Each number is 128 + 24 x the weight over its row's rms, rounded and kept within 0 to 255. Layers, rows and columns count from 0. Numbers have three digits each. The size before them is the row's rms in percent of the matrix's.

# layer 7 MLP down (transposed), 640x160, rms 0.055, rows 328-371, columns 0-159
087:141105154122097122128138108136135117169168089107103124167090149122090154132149114145126098116114162085162091102115107143127106120136162128165108120166129124152116100100144149145118102118113102192125121172132137134120105117111108082106090110102102104092094101158139123139114132163183126127123146129112105148081091124185148153146147130147086131106099126117161120115177129133129134183085106104135115153097097100121122128144141114147136160125103138125098143108118183110136110122130129
097:156111091120132161096148129106087140098117122115125165105118148175108076108128063141141156144165158124111096125129134178132102126170149090121117146149161090174145115122117079153116112105094152116141120131114133106130123168125157132090104132112119130169133133147086130175131162082112125095077119141128138118119110106172109092113107151109134137127116141112138141147135109149145092076120115115134107143140148125178125169121153101134145109169114104131135148147134164117135140094117159
089:102177140144128126095113153152059129160128114137167105146105129165123139135126145089077110137165117130105093153189137167090142114130105141118106110129103094097115144123119126148117112117130153168085112175148144109142155142121141129129105138132133107085124099122142126125129164126186139111104141127119146156139120165110139161108119129141178160110135119099078145114109102153114113121177137126158130123150101147107125122166157118108115158115103139147144166089140137056119108150124139
097:165109124130119132135122153129069136084118093098153114135169130182147177142130147108125127123133115103090119185140166112079121131108095108130168111123148117136160135125156141111111141104162155120139087095159151152144150139101144145123111167169133176163173122101157156147091160127148115121102175106141155119085148142119115159160156114139118127154140144140137118157157114156115153128159102155130156128094120139081148156128116160122170173134117119141133094114124132132154113134129114
099:111146169113128165131100161125102151143158126124068134147100158138122122114139104127091148105145187158145099159163150126128114138147152126133134142182156119164077151111114117158142111150093140152112120123117125140110159101112108110144103152133155075137153109134151094128110122139111117114114123161094189169116070135097118100153086147118163119144078121079147080127152113109150137140122169110134145161161124127149165119147139116121142111143107113146134124105092138122146145112107149
102:141114112126147063143112122065136125142101126142114147096162160109153104162133150142100122154165173164102096076119148102117146131087101122136135134143086081118102107156101102135131119153120113143109085145096153134102113119087103156146114123166161131130103102127098115166189138104125125111113132128077138113109139136113131140109146126116145108094097119108106085134124134135099140125145119111110121114096116083178095130122101191123098163125105146135123123144105120125144114122114168
102:106131107120091129145119117115168163112134165155154125100126099135143140115122123140108141150093160108149156089124146083108125093129139140151138127143166146151106159105156161109094139084143155169100111173121091117148121083188129130141139158123182118120171138117110102146135126108123097099172133145143142093176109138152113122157107115084119121187111109182132149116119134107165113140128133166158120156138131085115121133135102090127132088123119150101121090154148106144114098115119119
102:130148144150151159115106100154135120089136103139136123105095111082146149156122127118138138127147143145136180142105057122142103120143156127135168105152093192120139150122134125103125138130163143109134098116106121120098109148135160137136127147151121131161160128125128167099136104124152131126134155100166139138170098142152119133086174184097156158105127144170145109143105163091110129138154107125136139140150107069109112105135165150115092123128145117105130064134087099164121082131117139
103:132152086143130125099112107143103139138117121168085127101147106164095116130137103138128155136145092136115115133137089086122124149092100081098116096113159118145148113100109137088122158118119103160103123139112146108118141159125105142137153181105108161141125203156118076141155177154101150097153153165129133142152124133121116102088146122127144113088134129101145126142098099132108095139121136157114158145107149095176148123174162112101138163130124114119122165132098098096159156140152108
114:146095132131132116149145152135124141143163162074123095097113145119121133148143113139119133098120123145083127084131127120134116124118106160128111138120103162105113155164108135132117118143148162170101116091158082125088105152155089140102081140108144113134102125118185138124145124125151127106109120150088106152132103079143145128184129098134132131121134146104144144173104133163109118144137146132106137116088127135169101061086073114123175122140096110179098084135129099136120140100130143
103:122139142132166120156118115117100089115152124116130117145119151184103106138100094129103132167122145159139147139185122103105103078138136137153150122140098076166121119090112109120191112126120109098178164103163094132144151130129125159089162111117142156127136124154117120158168140132099135128130129144149151120104122120117137074109121160095118160135093150112105175129110139143100160142134124099113147135102151124113121122137118046155125112131077091135126144140156130095146123115148093
101:152120096110112131180145099155118138107137096133141126098108170143072122140144144144169167108086134148156148097162122112109052134171140172115119109069154117136110158100101120113134109124124125096114133141155103141146130129127154139156135129091105115161131130117149112088115136093116127158134126142114120108115140159176119125159152137174100153136129093141153102128121182120156118113116129098088131094150131100139111158133163096127173150148145155097113115119161117144159143099138160
090:149097144116148117133077150141126123120154118119134124114102135138179131156129131135119101094122093077108124127134130167105137108125141102140165096109125089119137160162135139112087089153185103135120089088139122119144173113111133067127120134149125121095140177194174123092140157151129166125128111119126133115145160115136115120190109113133115146096112104085121116097141182137134134100117147119127157123114126125084100116160141151105116138140132111161149133146094152122101145159176132
099:144137158116125132131124091167150166061145138130072137140096115121110160127124116108173160116127157132114129124127148132119103105103154146132155111133124108110135122112130106146144116141092147129146143129111093109099148139141114138133146137117108143117119126161136121112096133086147156167151090118136154120117111173098100117111137154115118106181122140140109125137138124102116089182129109151117093155064104053117127113101143161091183141126129154126096120110107154088207140126135133
098:117170099150140159152133161113117173097160157148160094077137129130159133130064126147138133138127081103124099130143139125144099109104138102121129106134104140122101106131123085107090151148153126118137134168125143178112166165155138152099136114150119134143146102121127095125132085109138106139130117088133078111140168110152108104123132141162132143172142149133119137139115140135127083127091125129123124147090090105107139114106106066118115184110151131115159116109101135067128097113167151
100:072134153137130115117120118129106202116093149129110190127100158137130160157119118157148167176106139116152131123110133116157160089090158129128103163101113113121163148087136130148122151141121145130102131127125141129108122104110131137149166134142119081162120135158125151161111119107148127136094079092108114135141099090138117155174125104083147157100118123156119103147086110094107133149165165175122116121157083175120128109135115144134115088126152137093103125144135141109158123127154134
108:142138083110127126104107159116109094160111123135107148081116114104158151092129152140128135141097111140125141154096125099091153107095152152102136157124136098106126115092178126101101124116129163088142115157137119128143126141146124138130115084115140108118139132131165097114094109118141126147112138127099153094136140131137149096122147123117113145137128166182144168118138138103173160175140152193112109120103096127111103133094135127083152162086160109113066096184106088130125115097146150
103:133105148088151120112107112148130121107113112136143120114118190134132060139166148115132167139142123104123088147170116143160092091099114097119148149100133139110132202132166156081108099125155123134108103131129099150150140178089132145078136113135091117156120165116131112103136123140127141167137092140127135131119133125101154133096141116115123125110168092157144151128104110136107088103119135146179108142137177098134126117078094139125123127152109158158132118089147110093156106117121139
106:145175129138128104145129126106118152126149154089165131139108168151119159159131141141126130207123151142088136151124123134112108111130149163118105085122116075141087154138141131098106136160138114157130098127133099127122122150093147119123156129111127122163189101104108134162156120138098142091140125154129093086179149085118121086088114095094131148099112128147155109130096101136125136089131132074128113088132129122112082142108115117111127113091110082128149124109143099139156127140174131
094:150160123135161130122165116139145157128140098143111182106114110129143147121066112150125134140128109138114134149124150145151124136100169108107158140093160107114137103161079148132135129133135139119093140141154114099116153120136127143094115106116153120122138088098135160129068129111137134136121163112153176128154111167099103137146091124181132190122139107124153116146141127182179106114128125155144108152129118147141116143125151081126113085136137159097176083101125160087173157113133148
108:071121141118113097115129143131093136126145114081119120159126121161120122123150131107127104120080111095137111179131103156115073159131115131141170168134117058150106108127117147130146113134139120129139137071138202155143114137122138115121138138125140100122143124134101147077165130115117115116141155125112151134086145148141157123130141131135132108135111160117059115121097108140083098168089128089083102143182095136153139136107119133130104129132162135136091158118093114122147160120104140
103:071154137106137136114145134083124125129129115097177122101089094090159127125105111147154129124152132101136092124133107143107161107115175129083081127161102118100130170105116154168140090154151119163107138124177128123092136109132140128147126140156119088132111163108119119131184124128126146161109139096098149156204112149099114139151151151115086125096119137148144123125134140145142138148178100106147180128115104112132095130137120098134087143156147160116140109129156135098131111094125131
102:103112144146072126121114136124159091145092116119130107130127111126103131158128153092141121104202126148142136099150120128123131124120104130163160138155123119132143155135088126128119142125138153197075121101092071076118125169128132131068136129124121164145117106143152128112152081108110103131108168102155140112132157107131093134152131139109109149103128135146152101113128121121142120125122156175149146101113100064129162159106154119076132123095129169115112143117100117161100150100128122
099:090114183129130146160106147134082140191128149150154115175115154096133094195153124115108157142147109141121127151116131103111150141123162112073111109161129121173132152154118133129165135137139142103122117185146148128133132143163128128137161131101123163117156127107134077103152133179174089144150079109143145136139152133144128124139138075141131112141166134155115148141118110138129128130120125145103113134147145120080100103123160098096115176117134146107099129140166078111118136123121131
102:140088082156117086117129120110147125113125077159155151125123093140185147114153110105146167176136168073137118147133147147146109079118121144156142142117151132100175143107079117166100140105154113171157131148128138147138160091106131129123147130135138121083120120119112133116148100133121134132140109150114123104136152120108116153109113159124108123107134116071177134147154134117180147130117123131132121157071111130116099120110084092119136123146119142127052146143117113180103125123128127
091:123100158145176135119153130111131088141133112121140147125094132111119124138162147127148149111093114132135121112135132121114121176149125115139179150118147119184134134125095140183085097134146150104156134158116168106141148171076143149124101146133168128117114133159124148149155125169167114139107132118139107088100131139139135145122175107145104123107110132142095152159137182133114139140144119110123067092161137178135091176152116157119137108124163132124118125133158158098103198101130124
094:141127129133087157097098088112126143179128150143113149157144126166142126113118100100153094090117129122139145115117138172138129125149150126138105135112144080113092143128110145150114114136133128159129145138137158169139100106158150109118135145098135123128112107123125072145128121170112131077093110070085096136165164143165122102121161096115082148120132142148127166105138109117139163097145133110098131107123105121141167128174115119153189167144100133148154103097169154098126117100102158
090:108146174151111148113122144106146098139159145129105114132139139155125120146077129106166139144136147133162110139133088135100121149096145153138149136123148141141157144092157145178143105157091099109120145117135172151137161102163137152115115141086133143158123102142101140101113163146117037114104118159110164116069100101136147118144136127117146116127160140142116151120127113085131123135147115118147089092159123092156126123154164134146090122118175133080166106143156100116134165147097136
099:163129096103115156136111135136167118123106125142127125099167144108119123153139094109125065135119110148126111131122152160173122093135096140114112126133141158081140156120151122149125142127139136091162087111076111118130181098122131146056052131146134164113117123104115137094123132137134100115143115124145077114097150111101127142154145126074139170175138144158128099129080120108164105149121122139133118138132108134125169118089102101118144125097136094146150079123156114156135111123137142
102:128177104116126155085110090113170125127119087120147138125146099087130121179102093078142171105127115147105134129134140152083132091110097125124129105123144117113121130174101113175118091111116125134153081099137149106135117152151125158124082149188102164121140151154161088104161107146155157153142113104154173090139121129129112140123138145133137134108171152125097150135164150116119130125137078106124117126137134131111065111124104086154144156109118122120143111132100145148100118145111157
098:127070167192112168128158123123143166133107133117118116179112151151113142103117123113145122121136118137137158138107119156111109139169126126114128158133097136114097180144161134121136087145122139115139158140145129125121133130103129145128136107149117160117137211142102110128157164130134116175152168122129154151133112140110132095118161143126122131174111199105080106120169141099066110114141090146125111148134157149122137135143111167141151141151137116100115159142160145159169154135100123
090:159162161125127133139097143164107120087133124135108121132153142106111120144164092114166087133061116135129118113105076156121128124097117149153132111116109113096143147105120128110106074154140132165160097085164126098102117124105148090120119133149096120180125116119168152104117094115156153161112164121128096157147124110115167124106136136124112135102110135110139157071112081109157114141099114100137113131122145140091105147133140118134105123168061131128161122136169143112157095123112105
091:146165112122121131133115128136145172119132121124106128128129124145112181133137133100080135075134154122102119159094113132096115139134113138076074144129130132144127126173141099094141153139147152152150145100168123127143108176153161108207117110093106105118141140121149122134139165128108109118068147133129155159150116144128086158145108110158120127115136137071159141164135138138153144179137108147118168150093107116127095120137115105123102137104184092093152151105107113112118138143164135
093:129116112147113102156130135098124154121134173134132122150107152106106130130142148110131166122195101132154159131157132157109124063146131125130195120116124113123098132089132158154162109103137155135109095146135134177125133112134123176109109119133142144093169149139096055121104164113148141161143127128131130119094157121115147124103151104162123126166108152119113099136132106125144119106179134116123105122116101133093127124068152117131151100161157139103125128115130193178119134083113137
099:094098153141143144160088107099124151096143097129090103138112124154157149139099116140129156150126105107137123126130077148125124110099124134122118159119092120154122145113116105146140118106122115122108139140174173160110116123145079198144150120142137111171119111114136136147171078094162116122142096123103173140140108109068097114160121139089139118125167162106122107097138125150130100148148116100114130089113127148161113121111062091103138137117133149112112138072107093100147150120148143
103:093126145147156117122166079149105136145137153146092145142110122125105109101171139107120149123134138158155115154116155146166130189136133113111059134086122142152081112155132120088166105142115114117155117109113146140115147144120143156144129183137115140062133142157095118138118146095124146125112130119134115110136121115097158093110128125124161156098079116111098132110086153075142163114148143128081122108166110116104143136116140111110152176152129120133094153097157125178116105141139146
106:110153102144130144119108094153145105123108123151089119125121139142127146115096098165099156128119141155117123109161137146109147152145121115176163124168104099113082148137167104144124103120106089149135154105167149106152167114129141118114108190124123121108160109136133165105126111105142121112147125106092156124128117125127140104117106108155183122102138130095131104126130125151083132147125099181120093188137146154132122139137120155177170154126162097076136145092116185118165166110142129
111:172128092099095096109135103144093103144122103136127121111121105109142103103142115135107098143101156101131107157129142150154128099137129132139113114123158112114147146091144156080141134133152113169138111115143144128153173150107112153175154097150131164106156116078092174089096144127135123154121120147106143129119128146119131130157099140115137139109133107118126107127104139143158127086087123130183109142108076152100093093095118148136179099106154181077084103159149143098098134105118127
078:161131126142155088131139079147125129169122147101131114142127101136158148153125141154080154146173141140121145133138112109120104120138131124124083124133138127104109102113161111155143087114118129164147086159102124108098111152150155102118101120147207133164134149112143132098095117095173105101131169133085148094126123173111092157147140092146121152105134126066127147097131133087126140120102138134145141144154177117147125142081147092143106128120154194107129110154117108145129125147119125
099:101093139158130098096117126091102127127116098099134124122129103171109107127141147138127165101135130108131159096116159154133068124119208126176136162158134109103142108096110136120165149122143141133124136107146164146154136165095146121160117141102166107168083115133158128180116097201117121155097140130154109145157111096137126156123132125110140127141140147104080114132137095087110122159150126106136136127168129125161139126100088106139134154123147091149094137129084122120132099142131148
089:175124137129144093142138127136124098145174157098140129099121093163153146175135140149120121107139141159097100117173128101124124085123133131125140064113138179109096147112124101118135148096174119126111082091104114081105142151115114118119117117071127092143111123111149122145111097137129179169135109127142126127126128102153094149174158106130095118148122146116127104131094142149124128077154136165170148101125127124143136128087095143127130128167122145118116088132093136192135118127140165
116:146099152114143114145129091152096157119097130157136132145141156104093098101133105111138155091156102157122104112133115167147133140113147105147152131093070113147133107131149132142124175115126094161101088145135121112128112139151080161119145127169074120083087161123134146161127090129182110096131133133095146132084117102096097121132135140131128113134081135133098095139098122102148097103123112126129159135104100091148106135100109162113154130114119148181111141139088082113124106096162114
109:121128144151136141106105183109130129143104157106109132158178133147074167133107129127111138098093119160113089145101126143122155151133122135169113114133136148129115128129141123100119123117091112139183130142092095166141104093126127094151137124145169110129115143121188138105083114146108107128131126104130119166166144146137098137136112097073109113132136103122186107140096151133090155096144111165145122164075138125148101140151177153098157084113151142133133097142143119178139095113137120
100:108174175132139110144127133136180121155099130189115102136111098064157144127098102122100126128134080107086113109104123117178146100144116132150155119087171120112073108143141141132147133139128150087162114125116146114128112180132141123134109098102117119102148115146117116114169147110175153136097135081090160131169151158110141142126125099119133144152122152147120138090145117104142169165116117089104166115144178135139132135102145108128144127110084118109152149116153106105128135130118112
# layer 7 MLP up, 640x160, rms 0.0551, rows 329-372, columns 0-159
098:088133158102138091150113129138096098144136108118120102142120110119158125138134136100143155116098138091116120140138102130133176105076154120107146124183094098139093163094135124128126128139150136125131110104115160118107131108092099137134140135106130117139144115097102120105107115153103114129141114142165120092114128132171116184117156142182131124124147140097096148147099141089191164102143142093161063132110165173124109117115069155107122142117091111121180099143116138145155123109110116
092:130125119136128163158116111163109112065090127108114097105113157108138107114127156143147152147078124169147175140097118099169082110127099146156118121127136128153140098143140099127143137101134134106087145160104143127165109134154102133167150119142100125087100145116158114164119153110095154142126106138117144103090128135157138092099157142111115157135126115162148108129120141105139119127071120114124128167109178130131079135135153133147146124127097131112109089125068134117197124094089135
097:149157123139157081112147145123122105160141142125103124129117124120115131112143108154107102122151118120116144089163104131172108143161168159130144097138144119132137132127084131144141157093127169102134161140157181144112154108081108126145080148169125079136116152096124107130077156159127143145157102118151118139153147109133169078121099185169144096140155166121093148139094146147112152122134142138121104098119143142119153076143134127133113119146134179098166149131152146120094144081138120
106:107099103095181149117090140132161162084142109103099113129140190113125109140131134161119143130123118108102147088125126122129163111112143124147115121133143116121100124111144138139128146135089129130143100124149185129131133118148092142089117138155167157099156133169124108121146107151125157138108139144160097160094131124143144129126119104149150108164103102079126172064101141088181146110149118122136146135112114116108119077098149210135117113125112089109155114130097144143161117111133101
097:153132123106114150152117132130129145169152107140168125126107152137154118129166120110144092138106094137136142127116106149120150137133119140109159114127137102124137144120103142137097173132104109114130134107108139168104134147090189142179141131164128096081115135110131123112122132136128129082152123072139153116051126161077122082107108094145121142097172133176142107111128172123120113139155130172116178142111155151175100101133136114152126119136161110157094116125135102060125126123143141
101:173119127133098131132131142142135125187144172143124137136137137109151144152121119142138151135124175118155158141119120126111120107151174145133105130128150141142137111144118095138086119077124152136109088160081191139117126083104099100083099101069141136165101172106120092120140118094134147139099159104099182126114147104134105108114149153119113129127117157134109151134120140121166114110093153142145136117118154171126109114154088137137159092108069130127115145155137128158086110094158140
110:135133126111095070147114121101120130148107126128094145133168195121144130127123137121144148160102143127117093096133074113082149114081098161115151134099132148111132098159155126116133119123096123114107134163149157115131117085138108148136108083084154118135091114158099071125128138167138143165113108117053093125118164144146106112153130137148119115132082148144169140114135149152136142144142140177158145168080116130134094153146130094164131144144136141131129151104112135136141122118143104
103:117141145167151127142115137145111149128118089157122135144101152101140115158168133168120138130106099118124131164128112093126161101103164141143120088140110196140133117118123116150065119143136156133072111164127174134095131133124135133150145176127130143171092104130133131165148134127130155105109158156105117063099138107135131117139179096138125137128161118145118125164143158091185121139106133130108077134142145106109084132110187114119085087143131085113133126107127126121112118127114130
111:140113145107063126143128146151122124111152145116176142154102103115118105137140130133122084150121114102122120115115113127121151154112126106115114176128147129098109119160164083167076132147148143142108115123128094132080089126185121183108134128132156114093137108122172156101108148128118157143150150130159122091085067099118113098115149152166120127170153170169117123131135148154147124133106159134102114130101150086135090100138110127145132143134170145170095128160111167128136130109131149
106:137154119112140107137130113129138103112138130099095138115154085088110171136150138078112156142123155095142064145120152148123130105091099111081076161177103110132144133115137174129138136076114125161093125126111160090105148136173109131159117122144124122116119121138115095141127106134121166132161121126114123099114155126139146115165152084193139114095109155142105114135165128106163110115157099107137114150147133132137125137164112107112143163134131131103132131182137083159132125079149164
098:102127131150122116112153114106148175148140148096113203174116114110125112119144125049109108135103111154139134118126150107154101134162091140101085130123124201164159113176121102141135126120102115134123140125127116136120126131110110120095143144116181149110093113101088131109145148119161100159136122091099144128133130119125159125100105170158122142114122149164106092131116130155128107118148135158152110090134122149156188133121123115118106146129102122170111127132143071133118116129146185
086:145119116144145104116161132179102153128111129181132102109129118133065128085119131109138145153131147121147121137134134096126115134106139133130144151099113144157175102151127100120168163132120110148150126136138138110159112135103128117130090122135138148123119042088116130152109118153157143142172117143142122112138137138145128179141104144085115119156167147144154169095101117152165122133194131132138125165167158157133100122119106142117110116142191107121134129131186138167149172141099117
103:145111143104129151154096135132116107174191105111104101185124173151116102136129140106113158116128078121109126113125117118100121124158115149147109139118153137119127148123137139152142129147115124112123119131118131084198185113112141094134130095139136097065101114109108104130163122144138153123100183092132126143143128133127111122140116110164146168102133132156079153136107170124145165155125129109182158134085134114110120126108106148094179132129103146133122085111120108121098088102128097
098:132165124138124174141122163174161166122073138146170177122116145136116141092178131101115129129116125163124117140129162146124162145081160117112093146160108097161142107097099135122167154076121128127075125118109126141101098142164127110163095133111108123134164101104132102121177149097140111152121105153133133128147143100079116132106111105094147107142105110103119149116144144142125125105114151098091155134098168108135142118103057117117109130131159130127140099128126105119142156142163138
098:154130149154140099147159105088171084147136111082136088116129128136089120141120121066097120129104166149119118173176113127152149127088109136106133099122136120123110114099132117141157134157147135154127111190132086123090154160173088137096142088132126117113106145116112131159093136159138125140120099114131149155129099142162132138095166145147147125172154092132153162153148153128146138102159105104157131127151105120109127086154181113154145126174108133138115117128134082134110152129137151
109:161138119130118170140140113081137058117139166127106149139141136134152124123137129158141132113131144159097116099128102133154182140118153174116126165133141117154110145139107116124122106139116166119151134140173132085097089108136119105106111074055115142159153117136168126104154108108123115114145162118119147149119098108166134081105113126133168127145136155116110163140119144068155130182091114118138130110129120158117113139149113145129157075133139094121088118121110104160125120136088156
103:109136107108097119136164111111124154148132139139121104132128102124091143095145111094128118091129138138135175116106172139108126124187119103134104102169120108159135124125098101161127148142118155107149108116166126135100098159107135116143117141119091169133212121147123141106078116106121097119154169129111162127145128123139100123136105104149131136096125135132107139131075159125114122137144131102104072125147117164140120102168116144136102122155144111105135104152125191120045116130118173
106:118099094078089126123167185130114099114103084138104154138124141134120121068118140081130112114120121070095122109108111167177102147138095122127133129069129185164137099126116142131131122109134115096143152085127130136155151144120123149093107148142124145141124140140112143087152141147122144142084140114117138103140132148178164145130114151149138128132131152094165122136131168122143105149125125130147126109129115137100142116100192124136137144158102130111071154146162114086098106090116140
100:117132111135130141137119140139095105094118116117133105148127135097080130149110089154162140183142118174152119102125115118139162138121140132157121136142124140079117153125139121125142122157126150081115124125133120148162104147149142110161108107162103091112108156119187148122123172129111142124081127140152111131114077112134137070143136136151144111092128102097100088137145144133153116152122135142159148190112068122143110135158111128111181132105080138137126151157145183126115070144123168
105:149157171123155112137147152135121084147163143128115141108120155106114146124097154150150126109133128118120145139110113120121122158125128088104150145108155118115083152168122118159191128076113147127101172110053133142179104107160097085117157152120150148161136097152107148156164167129106110166127162109148145159151127161150117151104120120146115174143128103084115123117089129118107127159124170111093118110139150147105096133144142110158122137118125152133132111137164138118155098147101167
110:121131120173119148136137137136153125138095129128090138141096104158129174118143137109108157128124120129138136137072091136106107080148104141143135120159137130171135154172124129147131128154083148100151119135129122113144150086139111110135142106060146154093136151141164144145122182148135118134103153155118104087117146137160114096125127173125093124142141109095119146115130112112147121098100110151098103113156114094124197160148116109103154155145086145154146108114129155137089159118192092
095:134123112122093074137119088111159135132141136135135137145098085119094137144109108117083092133131118122157121114113115132113133115135106110125135144107116116128139116080126140140110087122115147094155136097100136112173142188150142134188109108135118145157203113143119187159132131144147129116116157078136132104099140147148142140128125168109103146188127134098182126124139169095162127155103166125122136141117142128132142171134131132189156110112096130111138110073151105125162143119126113
094:147096142108126131116135099070107104115116113128100136151127170100148102134119162134174135176112096124149118095122108147120124147168132090148145140154118155107090102155081121117123164144109145166138099118153136120089127133096142160164175135106133156126181112135137120145110114114171162135153133112110145102143166121139105095145106108162139100121099157112086147171142154134124119131090114105164104148162130102122134168116155139090084106157127142160159122127118115144086085100142135
105:106137126110199144128098131156106132134074142158108147108169137122082113154116094102121106113141107137119177119126096095116101139133155115092097113102066106123122103131129116132160138124134101120127114100103157126173134152124127158123098127146118106132107108139145111160137120125154102087141146109115152101127096168161115150101139139171166146141122159114127123125093120084086153126160164107130158135115132097152143109133136083082112117116158137156158113153080159121125181133096142
094:134124110126096159134139135137096154110120100146051124148140123176147129107147142120106139128122179090132111128117145123113150132133116137150105108116108140161134129156134107144150091115144101150133100139121163137153102123133165134113091129145116143139161133120136087148109141138071085087137134143129159172127114077149132125155128110108141135105187125152130123103150132176129096144148144157096119114152097119130224145134147168153110163164121107160131131137130112132069144120153125
090:149109165110124163105129109092139153138192126130137130134068110137078111126132103125076103120105157137106167151101143102175094144089129119118123091123120122164132132136147074118151128147104123106099122143097098109155135144151125154112107133150139149115141159149144166124110169122128170099122148121148131145132138140109141074070150140128160139095154092115121113098134127117107122121107137149168133124129087125126133094146127104180183104131190121114125152124115123141129131160103095
091:154131134138105179120090133122088115145100108117107103139145151104138151126120143138133162134102093097131143154126113136172150143157101128125084110152099095080075151165122137140116156089124122168111089135133134097150152112134076126134123141142133154102161136104106118187133110132121153200172087102097121113137099088129085152129120155109148135167110146140136111132159135134176134120148154128104163140121169143116104168140107120110133123144165135145121145147122136172111100125149150
100:109098126159139136150117068136086130132114129131089125142133095121153125151158108087129132153123142121145156104108122111137124107189118169169104095146135112128105115094157093157168102137103101158073124120175123113171084175146141106100138132126133133147137120162147116165118136161114125118147083125112112131126095136151123147111096157119141103084145102124157133160119159162107129127122149105130095139171101086176117130137180139091131120106137151131135171146097118127135128096101137
096:106114122140112137134072132111125191107148133085099130151089145123062108134090087133169105127076141107123126093127131110150136144145124144171124141122140104110099164120112101111133107156139148110130157139150163131146179106108133091150103120138155143123142089152100157135137111078138084121143154138127148116155143132108130120140144117120100140073131156145082131135155147156135139145090111124141134059147111105132149058126147143142154115119101138145139127130136117125145141171098157
094:139127115147107101144103148127170134120111143113126109106140091142118141148181076135125124100123169133124167128177088093106150132113130100129115182156129126115124188197133141131143104106147144160099137121107094092127159124124156117109119087141169182120106128131144129078134153180128161179176123117081131135146158106096163169125101128141130146106118118112142101109126122137121127172111136149126105120106149134091171121121115126122147148152098109122139104119161138138103106128143130
091:131125099084170129157143094151151129142143116101102139089118110145124139144159136122141119158101134141170156146125171115117135130108147099120076127138120152145162115132101156118096150165099145148123163151099108100109116173130145148125151127137146099176142130125124144131109126088128075149172151143119152144137081107103090141148087139145133127128126113109125164108095135089120116107117084129125106106139112121136125121101152108182183117177149134095131128184113162155115099093161162
087:140138131123130156124092110141104126142099108132153130128139139165115125133116136089130123083140174114158110127110132076168145087130137101115104147148118095093157143146108118075125102132127129176130122138111133105128113151094107179144160104130128169161168120143111098106097154120069145149133147097141139152165144103123134169125157110175106148165111090105079144142148128124112098113141084097130140148155131164159116122143129122142127089117133124152110125090117163093152175097129171
093:107139109141096133183083171160171115100104093153168131142155119159150111059156137120117135138135130139156090129102151148133105130106105107163153115079135104136131140118144133123118142144179112102153114125109104078155106085133092119122140136115087129150151106132136098135162109133140089145124107127110126090087084115128103152108105104116121131164124112128085111124159153107191126150122156129130137111146144139149087138121134152127120137140116101095185108106126119169133136113164152
101:159117090152144141145133091144149122124170124114146150123117141110142135097123092130133132111090134155098136103129111143123146154108092145104168145148136131118097136129112126180123155116122106093075130135098137162154140109116127161109082119106114143101174166139142154128157121170176128145120121118107108108112122081120129188117108127113146141079124150093157165127126146105161175149078127127091139148105198132152132121113119113157116108188121115141140120107110101120164123133163098
104:083129132144110159150107125134133107145108144154126102139136149128119103143117126141091150148119128100195121131103119101152106099071126075107159086149135135150099115067148113153167133141149149134137090105161109115129119170157121152098114110126135130136127100129131138087156150103093159123171125109095135123161072124121114148158124125163125084145146114111121111134122169148131163171171101149113121137108129121108082109140132117161125131123111119120160110159155182112180129156147149
118:150122128147153117149136142167143123147085137139128143154131169114143099166115167110091146133127141097112145105117096120157111144149138104119103087121117138143114127146094106118160126090153147128083082157145152129130114170107084107110134131116142079144124145111078074091163151128177132153152121123119093134151121135178114111146171149173127150138117124181155150088125105138175150129173186112125102132127151172140107136165155103123118136107142128119160119148109144110122137129114136
114:128117118164103097135137126174160119144111104101113110144137124127104147143150169105143108143171149093130141159114105133177133151152130144182121126144114095112120132115098143071094143139131139146092137136138143167134106111141138126155097114138132166135133159104137133144145087102101097144150173126112169100100146111093175170148095144117117137145124114155151152125155166119157088134097152168159150107135108118091149113173126160124200112103096155135119127110127171134105117108142104
083:150170146134082179150170080136108142132098119153117129116130117125125135158097112134125133157127145169137130089114134124194080102082097138132156089103126155123113139126114093068102159144125103116096162110160138126124171119129126124125130116112102131111117126129106119081134168118129149144138151134121097165113114096145131125123151149164111130095116105154111112179111114115113127157147112141146099138105061111163086110168122144097102138170121146146146145131130136130156088092113134
097:147108120131142088153088126169154168134136108110111116147097134158150116171132112080145074114137132113106119115108131153130188169180157115155115149103161137101139126079112118090176156112140151141145103144161160141175110140141157119137124108176090147139141125147155119154136137145099157131090155130154112141091136118142129128094112162129144101175103109124120108147168125100121114159168119136154155135172136098100133088112092120171147120130134141119123133128114110115102105157110128
096:104129133143120149151080126119084131103129131164134176092150146101142133114121124118115125128132100151142127138141118090160118125078108105165120130171129124127162090118133089070126103116112133129093156106126132162128153109081103169142124151174132126095114131106153101114090145136078122124133165163100106147129166150086135080101153137132119146103122104154097100159136148153092120141127115092100155096118113140105147113124129103137128101088145180123107116102083180119127143101129117
108:096105176157131108140117146098139110142097135130102141102139155145089169144177133095169131095138098125124103131131089134148123162131155093112111123153089108123100137126139174123089111115130155138109120123141099137106112170116107155128124130157079148124094130145134121143102142120155116172154169138151176137110155143148089087100141123165148121147156166123078164087156147118131131137125117165088176131146147114129125112160115094140124141121082134152116093167111127143141137108148173
103:151126135126124143151129095154110165159118086130131122104120112141117188109109129143152138135130128110111124149106106103086078056112137133124144104139094116093198122144149136124091178142083115079122162161103124134180137106122148126121135146093107129149164131133077117115166134101156160143125136176083154136129165114109141131150137143111130120145087116169145173144127149171143138182141149142144127133140117125087138127128142118130112120148104139148121132097084136131126130094129116
101:108143143132171090122109122125122126176144122128105135130139111095116178175123114134090110110097152115128123084120094121155120091114119096094150075137118132122153123132127106107108120104083143143146127095136108146108115156114155149119105158080131180110129130118133090117112115115162152108124116147170153096121154157116136162112138119052119158164113150155131174082134147107133138148117127098129143155160110131096174129148117136126169121100096092140104120120094108083144083141125130
105:147132143181111104122152114144115113090129131139116108095133145117149113138110169098112119126141118123153109128160139134149096127138164152176117146121088158141088146139084152096152099150099102139128111117082146154132153095160167160141116133138155148149099119156137116163174143154124108101115120108118116103124140151145141124124154129107123119092104123110120086112162157115140092183137114120125174124187158073108135124141112184141149137126125137118051135135114158087113107102137125